Part of a small language model's weights: width 320.
Each number is 500 + 50 x the weight over its row's rms, rounded and kept within 0 to 999. Layers, rows and columns count from 0. Numbers have three digits each. The size before them is the row's rms in percent of the matrix's.

# layer 4 MLP down, 320x1280, rms 0.0953, rows 68-93, columns 256-511
096:504554535522419496531450469425573472436509457547492493421439440608486545521515385512519424502421543621456544600459445441376469456396588517589495512507562517543522435502556583506448445419458519474450548630501540489479593433548466500473497483344532490415482499507482535397567471515473545471478528550478513519379536475580479544426561504514486507400457456461504544555468467505517533457435520446462492503507558537514453490552480496500533503538624452383452491565466495509523491574542439516494463493518526568525527517477513489454542399541462475587558496555588403449501471400564412407417564517502490433573512407555468519508560509556511498490539490516492451540392480451491507502435568450552525489466503518451373598443593472473462478464482525468515477528469456470472469472484520
097:555521545493595511418497453436565560549514483495618549515514597481447554492534581454519484458568537531481527496553577586463535457451377547527510588478552563510561504536523427530485559559440539560527567445530453537462519514485520421516500536448501492493577419611587604513389617538515586575552454527474471472560458422553504497628435516424517507459541496612535492524543453467529502399594472561539526573498471647468538449486445474522551582567577495481502452514537500403592457429452526511520489560415442421465558496501482435504558530597502462548570560540523460530494524543524520607528456453515484466511477585435463461498441476468391482514479516536491475512476551458415559498529431356444608509504541470533493461495577560465500552540538568530423531477462466488583539571451558
097:450462454442486440420539488569470532554469500511495466517453506411424495517457484465477441457622504543455523516539596498491466519531449437507575510489498518467440537504505460452474514444597561471540525541518516483479447509549521543542503500487534504526588513427480466569484539533439491458546530506580477568562471461608492545514573528470425550421488451421408463447502533473498395581483475454481584494571514513489421441442464445555529522483516496552554483429527461493515493450557449457493501491508495509504563472495467431504479514544483428478468547469564509584607518487503476508476562428456509566623482467447456537444510510560522567462524522452518540495468557469523486445425430449470540593486431440493510466573446510521425517524538400446494507571523521478390567406507487
100:451569451424430565475523534520468528431502494471409522435524504471448399460519508451499544547553457442447460421575409501460522466486439445490479544435436438454447388523451513533500480474486430419418495503460523501494503492520447523480617507532517434477572529541543434492449543458491455431417377518474400497418416507410501442495512460429433559513489519440473523504446426540503498517457474517506529480617524481521443497511526417499511446473442416472496489491543450557552438385514468584489522519535520597555440480461444529497514481549524559420498481471489480530533482518560534471435550549524475456466477447455527477413551457492500561481466495501535552452436500459474404532430422477550398467555585524446449378496418500395498442512456538536568500504499480474435518470490595
096:456614397502655418543458551481625542436566486504513514535496566505517531578515463519457535440517514514490418529513492559372507430550528521471527461504488490472534479512464553583501554504568584562524556519489530555611452461535570424517495483522478455460469547454503505481477494558577534449554579514462482566518461493519566494496464444442535542457456503502516474537547549390474399415370434605467594507499456572458424498582485496526572424540572455535441549569513508542525544506457461478488442479515464530334566374466475461518462455506466396475434537481537444503496649319480465476458483538488482485522442506329550485506457485435487526442414482497501557496529486516534582496485437561551525547593461538379485559478576580507587489534464453553530504504506546420492477409465524
108:424529493615445512543581462490504525469460469420500426434587567464432422471430450537476488517506378468491385553525454472504464508553457536493404476477505457544380479433457550523536447560508410504452494439494519535462574471513483494463503516496501535474425492559579484569459531453502562455483511500491495375493497538402454439461538547561455457486413481495490558475474466567455554547371512499472383484440465544415564511530479512516485508437501565506519431571459497506510483438472485470601503492472476513523432513456515506466519488469451516527512450440415528468573471442515405465516428443526462462431445527453580508435493448378559443470471551455505574490471478481451468469517502453555480505426516476552497500566558462464471471565532463465479432459503522448500456527440459
101:469497469521566449433476530440597531506512541550529555410548559478464519447411421532489536510554504560491438605453557405540519574538464519544487463498517534565503499467479517538467486500578444479526470454495513508430460576411515456483490548500430558466503592572585504372579548510547391468490429528436522479439482502509529583500546546508586506508587599435557518530477537582439490479489517586413467503497510593452535533532590518555448486405458586482432517443585530493441578464443556473539547497492416465526506425448481502545508431507505466539475519445466503535435504476465482447493492517422559554476547509492601549514471496417478589442428428562512501493460612580510568504516485437561374501568504538533493477534431553413452444509527436531552529522529512496461512532451498
101:453597475528526440535507489543489447498441489512504467524505522507460444541531503474499529586485489516554432468458494459449537515426430533561420483552579487480438471495466527456571529488553436533503470478493537400462523545519502506491586532433508499480453461519489480449442506463588472438494581490495432430493557499527554509458549529443441444544525491489511445479400498431502540445454504493471480540449530568478542475511473461530482398426411425606596487586535503567465502439558444533541509431420424397513383539516493554490412467525453474510498500474423435557497506561514553461460446498456470457494485534451577559482508554507537589562517580528519570536451526491463592437403541402501480514444522588500548555493597459502557400488494472494497501459532488519577428421486499
101:561352553570523492452474487482429433542494537487488434391434450529567547453465524521543403573451497509587573475509517561589483479536464500452551592437424521454549519447494389572534564480552463513490594544521574480372448548575553526474475516521483578494506421477478485405588525498522486518473455517494546478534477497423427575501480517515543498463555485416515565560564486569411530511503567470530533531567477513501465479509498461486508505448563502626534497479469488603524490446453419539514531528485485453522592586453404507423510526397485512534471561528504437460488560538515504544458481501528570492590479561488497511521597559455495450587573563532556461567483535512518363539555539478531534584448547494521510411518487620499493525551489459552620480535508583542477588497555479
097:456527529563420513535540446613465494477513544540510466476473490450571458452490440547547485591486484587420551497583502433348557420478449444504567477455403545481400483497526538477474620532526475487407484469457513483471548476528502529407566499476582434497444560485487574593422503460487452550478487506422417445514550559359575480526514456430440409549408518565554536501546476508525466526447494459505494511485508433496391412498461507464482548484550558505495464484549582459463464493466588618484491411523436445396500600439548429532597545539458510537441526520530458583485508517587487602410471473481473476520464531525558457474518522479507591493553547515423546509436500430493614455536424533540547520528481542439510576513477554491472508539572422432475520503526457491509474481498540
098:471529522524545393534442497485422438502663487489513526535473458512526534489519492463543533516492564524457444390518443557532481494521393530486513497424424524555446577543541579548540482476486454506503482436554564610428561501545503521498505452489492498535515495434537497490494441587503431547459532502426556476533511539560534448560456558567491447483473491491487537465540498518605494446458527522499649579436510509427616494475468511542528487518468512549506510447555568465492500587509553499459471530411498502519562444491470476541538469543500491439553508470576464618486509424522446425473522453575492543518522490550532534429557556563457511453490505571467480464437542461420432498642543527585528417477564547603498650523449475485502474456505483468500485475479517438495553481491626
097:504494496468400366585464494559440458489503472465558449512402538565487397435493412477532486500509538551406407500583558495500516489459542457491529520577474528489496462434459547396484493480470453477494451401506446545462572615520545454513554517462497552483501466565544389474492517447584493504363455498512417441454513544468496515554461505491542527410544501452504612541553540503489430456546401488577447478512459502465441496531501471543557521494512510536481474528490528542413573412497546449513551479410465453420490557436569467477532606493454444346437496621444497517443394523486521433475505548563504440490522442497453492490479430420438467505461472485482580530521487521552551477498622455470475527494530555428518469394484498627492387441487491532472548452500414498475557463461525
096:450456474497376441486619547473420521467566483473503510463482403590450467481542470578530564530503505503507380501491545493475532436473565525443498519418554518421491481595533470435512406526563481473579551566441542494507490438486489466460419524518485504515529511521604435401555458608486554467513513488499459564511528500520384512573529491581378459439468461500438489484358512588444518433544409581501563451407529594404557533479508494570459472462454463564483468454503475537544493557520468470498566551516494510521510590514469484486445540495496528543593490442508425509422546481505543472462515468546508543543541496508558527489500488429491508443636594457450564524518463432568430560381520563503424402509476499524550473440457507516315475514520478484586725463490518520500559470523431
096:564582423464449438445487529526496464495500475462491574579431402522535474531535548529626507617472417499507429472492548543532516527502590521537452477527483486485533466464454499598456520439445432414406493480541489499488555490443483461518541478457449449500525539470517457468487468459555480473487584492532496519529466509491426554433471424525536491532551383528505587526464536551442611534556518478501526408548461460523549553475402495447463488611558455479554513506492562516514475488510602497454474451425534518477504531490571497502580494586459519551518546493471490494411504438521540543524505513407517521493543477603503577481443496450504471519453442451611548470543460495496506422497464531506493519476557534493421462444496488540457543474487415462471540531440463469463509460478517
095:520447397497555481430589475543526565501484430523437460428558516449607523469451489482552452638402493432497505453552507536496578557478526468471446467513536433488558431560569581413607571502525471482444488532533444594486511422505461554464474510514494434531522531551467535477509485482470436549475483547470470482523494541519501532491565497468491484557579508384430567584510510491462506467400491553423523433537440545487556519434483433467534499497449497489485461495473489557567564467538565548360603602487571529441492456435512409481565483550642523594568532628451537480500489486544490463471525575475415453482403527429555573464559531558423470519443516569619506483463461486488469486472405530565498540447460588501447462394491461532417475537548445526472422558523525468529481522508464
105:472492610465446479522470542417519512506526584546502518497474507634475476524493429476580489460414510506448450565524482488508516438506441602442432468539537363444402492439527538536391487596414455509475398497607463546470411475427507509470523438390495527483515574507402418546572485429511467457434462463507507484502478430448440505470465473560573583479494511421437526495419523468484459563493449475507470438351484504461436527428560553505508479407415454461535539566552456536467490565500520407513474514503466491497497527420507540525484437532540459578486590453435528443450584545463517462482543461468555542464533447563505505552412459451450486542509435529496605421546457479447460535490538490383365472498486483464497556457538484448458451455475404574539511495457485486528551573476477
093:494392508464514473556414421549389452524433515572499554522495484487403499451401540590496557502565517539523448503429560408447494458472541527614477544475467518461458511474572583488402495454522581548556424522579505526508391516488461384475439531495423577512438473488474509516578410483475482484532571430542529529488508416489484547479429549538516433473426538556534515466454558416549507532554425494513475472487437627471519542513557482441567530470548505434434565501488461467489561429497521433469590498524553409529645501481478453496495511375673558410478468568485490449477599538489566477481493448513510478508593467428509596445505413471418577456511503515509484470495582478428600535430498476410508495455560457469518444534512551492431488541479518549512535551460437472565445503532468
103:476555627427514436477530461515518509424460421496521491517424515569494448528551569502534531505438447524468482498503463484522451541471487399394501515453548402554416457487496564471471458472481568533579447493444506553500582415434474464470474514487526507493567510528505502544471503437539532468492453512578448514498550627483515469523516446565549458453539447539427420505440544462448520534517447456502538486474546499452459575481421534560453497461482519426506385496460432443520626449434390488514550534555489508464443610425551484502527557511510406568518466525442534422482552578526426457406479552478480472511623391545498465519534550472455473461450483498560495461467457502513514518445526574484517521463478574486656465541501412484492429442535439547421480452467490498407549593569463
092:420429640430438473530635534511416495522526507477490449505496423556455397498448584472528492513419579558535572433577501493473501519555454564508513562524569416464509493459500463437455505449462401521515387547549468495480437584485464469541458448484419475497551486455557574463601411480542490499496496508507467430505540507492483493407501458581560590498554479440500469449515473486430433554409500443486458473504482557415379455486588537481506421502418473482465524472565436547532449438585521455492458489572520519546434485461430513561544492558406486521534446635492504534521506497501522425455501487498478602496420507414556527503482558490527475548475624517562494503546551537587561495515530538495564449559396508537536516520487498505469440485553483506620379434462446498401408493468511
098:541526388493553476525423483549566555502544566499518500441444592516513471503575589480523415468545598472535449464550391534504415523550530511520460620527517485463553442543396484524466566477401473539539508583510523420545558474458465545498530439529543457467660565485515459476551522493517540498495464499530496546569468447504460422485486497472487442539471482434429493518501521508587548598469613471427404459427419594409493534486475547496575562489472456475538520591523495447562434544557501507539422468472453440424524471456427550549461453646497451435524421476476552393491522481463572533436567497515464501438512474533584428502367513538427475573541499444526557511522586525486559496524528524481555571545416533486493527545469509441501507451448542439542553521522516569487484441496543
099:577546421543471480422493510542439566518482570433564465555514535483597489503466517573448468456453455514522553447534464551584612537420550478484544534397522608487540498516597498514487541496524571468628553547480402486591485449512595464537547479458527492462563477485519470519472428508460547497536505588506588463527497429598539541522499542455562424557536543611543495546563550492498619625507447478552556477577455583589448486462519545492529589564595502484515475398472500514515530434558399537471504535500528493462578642546489556505479450475494549502549563495499455448556543568497554461474448388496393479559468520509450417525511480580415479475491561578471408525565508450530518500527454449406476579510466487482501582575510517555514495556514527501567507528444516438590465487507562
102:575530455470539550511491504467430481500487455507490547586413495564458526474461600519528477484481548440543511385482482565565462533532422444473610539478480601447512585518465480510485488441576460514555584533507420514503435558465459467496458455515463520577601499446549579511563516559544564519538520501460460570560532499512539526528541449406379494564525519516549409526555440404547484483501542529547577523462520504498441528433612538544432540570529516457467490513492547503511461508495465465503486493525554499483437507485420532472477512581510510496553428443485498544582553534546501532576573477541573418618494529531378467495474427480463553524505520473455503400434566483484507477505455510516503491555560592524475501584448525481555581540528603477571572589497515410544491501434559
102:567632520445404565456498425453509483519559472364499460513524418489446507532462397467449476558552559618449455515506540616448458402531534472522564394590475453515499527488466524491514548512409505432547414556446569469450537599543456522464530405475456495445543527581460524543475515465521448522561536427455491498561378471507454570420536556592432591525419545495491507485458498428531446561504423494494464548511380437545460521493470484513528484452504557575536537459569478548500502440583558485484577413445477517464420532426571477531535516520563551546536434521515486499497442506543533434471625633539449467535503466430455450517462592467499480518492539448545507509473352489473556514452478635487438549503532468455487458522579495554501460449565442417456454497444545474415485493612473
095:494487435487540496552482471504454427545413403405529565474596478517545534478564594580490474430553582451586559467370459518528628529430479600467499542497527556574435571464588454592505548461517501558529581463531530513583539414456550597482426547419456441544454458531446446428577533506526472568524507571550506585572498492477532537550561483506492507528450544507468612409544471601546478540469481482460509443534486507570525428576449410471443487473506402516427577499498428476477462496563505482420514486536556486492531514507562531516425455534441589472533506512471538513564584568489484520484422414477519516479430515519451390537483446485473497409582427547433456411461503502511509564509409564554537484578485521596538493462417438558462515508499465498470390500477458492555560505470516
096:567534472646546557483478394553548444547483475548479523550538540456500514615495453475505533534532457515480473446526549478516491563516500405518542495525485554530430501495516533482591467498533576476529524530559592535502527486460503542475535553570477569502560469445552501525497553509530499493516452477587484511469551547456481435562500485510433484373562477535422398535505462519593424541529485460458531542481475554456484574475580507552521581467497500458451537416480480494449485546577465494589445465508535554532498496559445502466350510440571458561586501550482568499561522578505474537444494539512529524493490550537558522517505574470563583462526592470579507446492548602500448527530450521528525586424506430548536553506437453485533503448593554460498532463535543400423383530448462
098:483508522449515409537530538499495531502452590486543535526450476512444491507510491448416545497456495488523491474484526369483502455610582531464435467502491420551484435411477463483423431476390486514531503453475449492507548440564421476538549600554445429448504576498574544473470578450382486530487416512470483606470466473514521512466360508507483451571422543423486494463417605421471537484428494463448507419520392514456526447469523585593470482488483450460535507557569489525437466410443467490508504467520516508510424515465576493589453436490526524497565473482442508478515594559474560483404501478454477453522587536535513488510428509435451545507585500473496501474517525497459431496443556451477408446573501470431458501511562475574464435454498443515590511428411553530498524486462488